Weights of a small transformer language model.
Size: 10 layers, width 512, 4 heads of 128, vocabulary 32768, 138M parameters.
Architecture: rotary positions, biases, untied embeddings, local attention windows, paired heads, gated attention, value embeddings, hashed n-gram embeddings, an embedding shortcut, capped logits.
Training: a variant of Muon for these matrices, 1243M tokens, 9484 steps.
Each number is 500 + 25 x the weight over its row's rms, rounded and kept within 0 to 999. Layers, rows and columns count from 0. Numbers have three digits each. The size before them is the row's rms in percent of the matrix's.

# layer 2 attention output (transposed), 512x512, rms 0.187, rows 146-171, columns 0-127
099:522501492525508527491545465501489464494495444548536489500524505476523509509479491530482502521511487536533487536510514557493493495540499494472507510518512523501517474514500488530505478447540494532470492475472496471513528480510507506475512502474499544426455515514494508492528517518513501528534501500508522527503510491488470509510520547490470503530499469528519503462513551530502470494445
101:513476452491503478461497460475500549486451535490473505495503482535532542476500512453483488486483477531500496497524497495519469529515479522513497482493507491476498473503546540466531479492498537501503478475439527490458538490518520460500470455521512479523497476470530529534479472525517480498477497511456516506479503487462493445517510537502468474531505523485467500487476476464481483527501
097:461495496482534481507495470515442470474430522497505497512476500474498456475490522529526464516511465487487512459479491539492451531496522467446513528525503528534487532551454530531504488471475489488510546488523556507494460517527494475458478522537494495494540487536497489497529485541487540531440475467499526529496498540470548498533460516495564489495501514500473520457545525525439548511511
094:530511487471521468502481490508517520491536490480477521488464506493504523492517523512444507490519474496505511556526522504442498501504466507444500476507528453505476546505563460502497511456472486524522462536487483575531499507518487543501452497544524531520528497433505486527544508529518514507483505484516486507506491465530489473483536556543495492547505471463512480509506516467506495502512
098:521546489557487529540534482491504505475535500545434532474511509500552470535505505508480452508463543494457499479454483508505495502497487540514469501461451470500463543480442507499506535517501493478518541496506512485496488515520479546552532489526521516459461504547461484480494558517485483504517503491462520499515509471481465498487470539480497465487487447524499501477480557521513482518487
106:534484495455496504458499541462493521495514489522480532534500538496493501513481450494498508454503535429478503526533482527491503491479478511469485467493528513509504506537480502522512486468501508502488489539527503539451459455485480491512506506470507480521482488508524476559492492469530534476514513513453502480527493509499501534479496471511524528554520477530517477540501550509507461482508
104:490474523507514522557464497511544476520482503553495519502475501467512514514488457452543478490550516508516490482502516508497469508538469498512526542484539513481497488496503527499460458529475480505515498488516454549539447517511543459489461543518470527479532469506514487444526495480451501498536509505491484528522495497493555494488505453515530513474498517461537513458552500512489479479498
096:498476500526484499511471514525532505437422495531541532542487448524475522517498506495543508469513477486477504543471515527525490494502506451515476516491462462485468515479468490466519530526498543486503502515520510523507477474520537507519462504491495476489511545478512517510537507530493475503512490470526496510483468497536504498495537502513525514459512502510494501480525481519502479469522
099:508472536500482524467479492496496517476499491553506480479489463494479520461527477501495489495555520497514488455543482500505505433507510450543507493466562510513469486518545450497492479515492502502494516511459526520465480502535497530474512490514478482493536511479526536504494495532522470498493508494533499507524450501497492496483485518510495481476487503495524521499495504466523491540464
102:468548506477514464469473528486505552538502535495525483449476475502513519476531536507454538482533471495508493487498473488550505480497431522497545528469525508508559503513491513491497479508488538443515480496502487530501505468482491445528485443516435479487485489509486503486449500489474532520507521547528486495554475501475522512511460533503483528513480509451505509524468491490509457503523
102:533465490510471520534486456538523496478486505529536556519515521489453442509491469496485506474462504502519539489533515448523538509538508498445530467491498508480477505498488511503496499486499469488505511519505556538490488520488508481571492505517508481465490487490498496502542510497471470557512495486468467496453519515486533507498474496503512515536499481528504542497453507537476497468472
098:509493486502495499462490450524525517499524494474494472488512490477455485516531472501494515499499528528517531483466474539478488529510477491465468451507470487473470445507572461492505508513497514502520502462528509534496460460481531512485508538514510487503488509508502485489541508523497475538474449523522537469518497508486495491527548485503492489484481483490514498499498472486490463556477
097:494548515526517500480540484486493516486469513479498514527502473447529485486502515505498523467476510544509484501502526488484541474515479512510458481491487489529477451505517517480512534450492523519568463529468479490485503481503505490516504581498478460487530461519470510479482505469506473489529507511443509503461495530505485510515512526466495473478485472498467486496554467505525495554489
098:507495506464481504548517544487492482512472485500509452503481516487514531486496534539488520503453499439483514522504502519499486498546494474509480508490535513491482526550496493480529525494476515549487514491519513523518542471487535543502491459461490491512476483511536531483504486511455523461491478462531530519531494515490557515517498521490477512468515510487512458492491473460492511503481
101:533463480511516527558508457482513478476507547523577550507520513511517500558495485527470530461559455536521517494521497474505466507519541465479519476483487486528501506479469490520476502478508497511472483500509472535491478534473471484514454503454499525504504482494525522501527472487514555478512470468486478530504510493530485498499512481487504489509482506466520538531490480449543488463483
096:497538472491513489485509493500470508466497523476485488510478517520488520472478476471516528512470518504545526512549483477445518478494474500500483480535537536473525490475478485454539521512502561476527490484483479515503554494497498480502517521473489500510516492514496467464513500472505524480488557489482445497514440481510466532479495500554523484526464506509470491490526504516497517481557
099:480461490454502556496503479532486497479553510511522500535536507496495496493520481488514500527507526509479479505516473494489474534506479484517504539479519488490500491504529479451512505505478500490521478527491501498521507457518471469430515467537518505503515481476530490509506473523545506465510498492518491520504510524499490537482504495498554524494530475496495459553510528521493449475483
096:524531495481480509500485519478484490451503501502519504468491476517502484443505506476515530499492486525461487524531472489459470488519463505478541476480476497517521540472517520451463560523484509497508502519471476468522470501477498509510486502479512527486470475538472517499522499540465526488466518503466450520502509555519524510497493519514512522521546507544522516541509507529478478525536
095:505558480516472490503510482503525502495504490519497510505496481502493496506494475464513507482543478532483506468494518464546515508512500470510494475478517498502492511518490506465518502498518480468490530491509511479490513489476490493500488514497503464497489491500495518487470486508500476497528470522531477530479515497513496513492509510497521492499522523519480498465495497464544506518500
104:497506567510466517547540519547478462521496504497497485499491482486433468559475483479475488486497495502501480480530497477516522503526483518504535496499542563517513485476494462502458515515488527480485514501491522512511455495475485490482522496496524505503483522491497550533520544507537507491461490564484486471471493514519485524484491507495501471523498504513432465510503489538456512521512
103:502504489500464553528471496507471458510476501499448476476531519453518485464520500548522447481523560506524497510511506480493518515520469525493513515533531515494473524511510543533549525509506499508448500539467520489499478500496479427482524493494507507468538465540461491527486479516484481438457527482496453519548490530491494498466472502556502488522553477512473533496499525476488494510466
095:504491500516539478534538522472457546536459501506497461460536496527490491453540490484502520505492481531472487510504508489506508523488497497533460524480465496503506545560492523463480546515466474490512511526499533533477483475481490517489495492461496534504485491548510507476508468480491489498503501504483469511513464467496495464539522523434496517515508511539483490510501490472542466513505
095:491526492528476491517493498500509479514453441522490514500522470505479491531577514486513491514482460527490505509489502436489485546446524499504496517509513468499524529469506529510518490539498499474520525476538497540532463497523469509519540529443547509515516509511534537540490560519503537523511481469533497480520473468494490487500493515486526495487479513514483513497514523517446452505512
105:518537491511499474485476535518486509464493485505502474497479496486473504504507559536438530519461526519518504547456486507470493501501544463510527482524519563507524494478447476468504485498556438551468506513465514495448522455490521469470545469477477455525551483523499514532507444491510460521510492519516521491501493487487508499516533516440495452519499533496474476487567543520507533522455
101:480492489457521463488477463500529518490492465492495531454442489533441520505492491473491496480504468557475510522525484477506535487509516516488495479479498504513520537509549531510497490487483524489520490534520501498505527521527471492503492440486514485530504477513530461491516461562497493495516503502499516485460528494488475469515479456483510509499468525521505507464468512477487518486452
101:518464523490518499519490489499504511517518465493544497492485526491543452512511504497498484525492517478503471515475527457447487503505475547520516520468516474532436502511494525471463514511475527475505534522522472510471435486508522533466540517489471504523508465512503488474515496486508518539486521487498511511488507481532502496519484491487500515482520524516514500462430486495524507503463
# layer 2 attention value, 512x512, rms 0.124, rows 147-171, columns 0-127
103:514511526517546495489466531482509476493481468503444493539536490509504515506474481540497496505523502505517493503496540506505510513479478504517491495501470500472537470490524505534497522477575518494456545512472506487472465515469501514485485504479503484508526500507507528507500498490506475551488489510521518480536519522490478488507508511536523454471528502512475497426512484455504475475516
093:497480492503500514487499501512528528526483492497530498515489588530498505491525500466534556464487502496519507504505513483498523447500485508505526517455547462464524507538466514506512499532505507506509509477522498464496497478479474506559535535523510498523504502491497455521512528479539466422495482469484428503495498465508513497463518496537503452472479462479499507519502509466515522561501
093:455517508543501503503547502433501493488520503502480473504512516475484481513483469529512494506513486525538448488440474527509503494475454496528497498516501517503501482523545525521513516488518550508558515527504511498486497513480517500487432447491472468509493510463453494483508536491511493481536552479489481450528481474488513531556500527533565499489483536486450513516529492531525502475481
097:467483479505490476530503501510471460508503526511513563520458528516491484509538479492499516521488474513473485461459508504504498501525499485538516481504441494497497459513497491516518470510446513481489520480490499475550448521474487428492502511469517466505555512496555498456482522445488535491524493501515512506479492540483535517482482513510515456479515507496506519475497498533536494437522
105:470506508500465560486538473488501483463468488511556485511469514482505497498485491490505493477472493468483527461483467478473491507479488487539500480498498492496455506489497465517521513522467582467502503467470477476509475532498487453508469477518534482533491521536423514431493497550467540496516551446521480504484471509535513505483515432500505529512492455482524523480520499520512520485482
099:492521521491506488499502475526452476530466522541474500523539476512533529507437482515491495527523475529499525535524467442488488499505507471472512530515493519528519569490506482526493486480492476465495506515500515522493514510533506457499478506446533476483485509537513527492552486528553503497549457526499479503480500468532467522458508518508517481472510500515510515468485505488491471496468
096:534465451487512519519499501501494520494507520505483498468536494500503518501487485433529555465494508526498454470523493482536494504518516504473441508516513475523509463532487553530519488455503491509469541495507495523467464514507481499495504514502521468526529504513487499520523509524516508483501492498496473516488462482517447520511469454513452436523536485484467523529476510556483478486547
100:540491511520540481466465508468497495535507488520496521523573487525449509548460547495506439485485484490517512451515501456503492496487489516494521486524502485509482471479515529524499529469474504524502516491535509491530490525486556500520494448518475550549545510525539488511492480505478503498524497523477499528459537493463495527460475486504514494489476448486547453495474500502554526459478
100:470477493553503475459452467552513488509478472476501499516522499476520526537507532476517526518528534521520494481513492509494500471527498472471499512481516460500488549508563505489478518500474480484508443539498493532509492498489505461486481503516465503482478498495536503496548493488453511531539512486492480462499493485553500491429535498495485494498522512469504496472542442552541492541493
103:483458514479522523478513505468516522486525501496477490483465490470531493472504452492507463449514514467509514500494511493505449525480507485499476533485499477489492512510466465523496504510476478475483478479458486480521489503505453481501497440488471513495495486444551482494468486490487501455541515509511505525498502507489480532499499536518476526494535516507465487481505460504521549549495
097:510529451538486498492503539492502472463498508452461494512482502530519503465490468541469482503498523481515522505448513482475464486473484527504498531508517500501533507483501450461529509513535535489480510523503519525463538501534510512533470487545533488523540514469507545539524477506524524480535530505471477492526519447495475470525499501567546508496466498497494499469466482538497503470549
094:488490504513528497489499504518485537509508540519489527479515527515514459520511461497490533465540468509504493500490515476503505498496467448518491536516507520445513510490556498513493532496461484516509455488494493500528528488477510495502473477526492476493511519451499494483497491463522521485457550468480519476497538482550521480545510490485466486511534495447476459528478469532501536450516
100:532500492504454465529536503494509523503461466494502496488497486525468522475492533468504501512492510488433522498495508505538527503508492519520475511533501452491523500529478497478498503458515492508500483507531489486478472496495483467561485518516488472482472509459488504519524496524490476507465493514480514478530484456506496564522485481478501526481541496504521508475522496474484490530526
103:533483464504527521517538528484517484505491530482498490534492495483484507547464484492505490514462536500522482485483497520469523524546487480451506518458533525491443529496505484497498503485486504467474520519500545481540508512491483534479484439493501465514474487470510494497490479486535500528564513454444491535493510474515508531472519503492512484507500528492534511547501447519531481519469
095:475498510479492487467495500506547482505516536525518497495518495483492495527497551492497450522500516463476453494550502440498524505461509548502478492467457492507511515475463515495507468499492548531509478529482501459525529456465522495484532512524521496487500546509481514499507512451563516548490510466496498451475503504500500534535527505519522531518513460464475519509530537497445534488488
098:487492519515536480474519505485462487483503499506506512482492491525503543499478468497525477465511490451502521452535479516505517511520511509456536503517447527509508482519489504489476511504532506458496496506493527493454522513558524520514515538522521485481495494488511464451503508532490515519538503463491506481494466485486529477470523501504514529509494518539527523461502510512493531458456
096:532501477518519503513533475508513537498485472514491497514486493557486479497500483507501478516491529462506495483491501535498508541490522541502517479474514517498504476509513510542440470503519476516484487492505482513461474484557495536550452535535494538504497535524493508482501470467474503493541516482491480498531509503541478523445508525490540484510537491473481520505476468424490559458535
095:542542515493519496485472493501458520532523517535503505450464514502500521470506491491559508533494482484493506498545479498495495498471483534462529532486480480521486488461509508492496455463522485487510511533497512510492442506498527530548492489509517498521490523483507511487462559524524514495516494500506511536473518481543519464497497549489461513529508483530529490493498513519478488456517
109:504502483495498534475483531495537550487470505475494447524488478518584512491504495531509527516474524460500513523499481502463467484540566462482476472489468495490516515426470533521503524450508484508491512518501535537497491541470494475521515492474478494478501523464486520539531463514474472512473497484485463542492520505501485459480525509490458511450508515493460499503525510476476487499514
100:500464526516488497484531502506488501495520471481509518494482513481495439559545510518533500522508498490533497482498518526512523497506536453500517489505500501520492510471432501517488491484491527477521466541476524492494507479454480520551502471452487482486487496515500480504476537535524482495498456479500539507478482526512494521521493526519496492511467522477499504491480509441493525475429
095:467500517516462525526512512532510479515511524513511482503506509492500464511456478472468471516454496506505548520471534503503505481484485465464446534551519488515530527487473499494542491539486478530481481504473489535512523486483504573509520510530496466489499488501529503509521487455535509474467507539536504522480474454518519519489482487450491505528502474524509512484504488486538520480532
092:501472505499519509522474497497505515583488533491461449491463532511479510489533489478508479488467477528470515470510537535503479491463456453451523469474458511531514526470458517498497503529535510497552488500511523519498519467460507484475525505484476505483531485513471506486502465518502480500510520527517513444467492516490480484489501444547512479502501485499507465464551516495441523526559
103:504486507512468509481513507479468514506522533533521478456474481508531470466480536495530486511454506502533525493520517517474478511532507529523456471488522498463516488500446463517482470527473543507490488514532492503524549505493488495501508475467523491460468495484502538522494559522469504501493450510503511490517494506508515462560438534509482523526514502500475499507511486510492503545486
101:501492478488491495496501467474518503499506528500540496475500539515477525477480431471538518530495516477521559510461470497481513511522492450473515479483461521494500519455532487500538505497477489507518483534510460508528498471484503535498476496471505489461529487509473493504475484480521512519524544508520525504499508513486442461477485463496494473513489469524521515490478543507490490509511
099:493517482510497548485458513496484531524445480462524523526526520529497474521512517481500476510502520535489514512527544498568526515482503480484496476530554483510490509552471507467466489467476517535428517445462517501458513462550459497518520520519511521499505504541481489493507453449520488497500502520548491534501465495488516533470524483493515481497506492495488518495521501485432507517501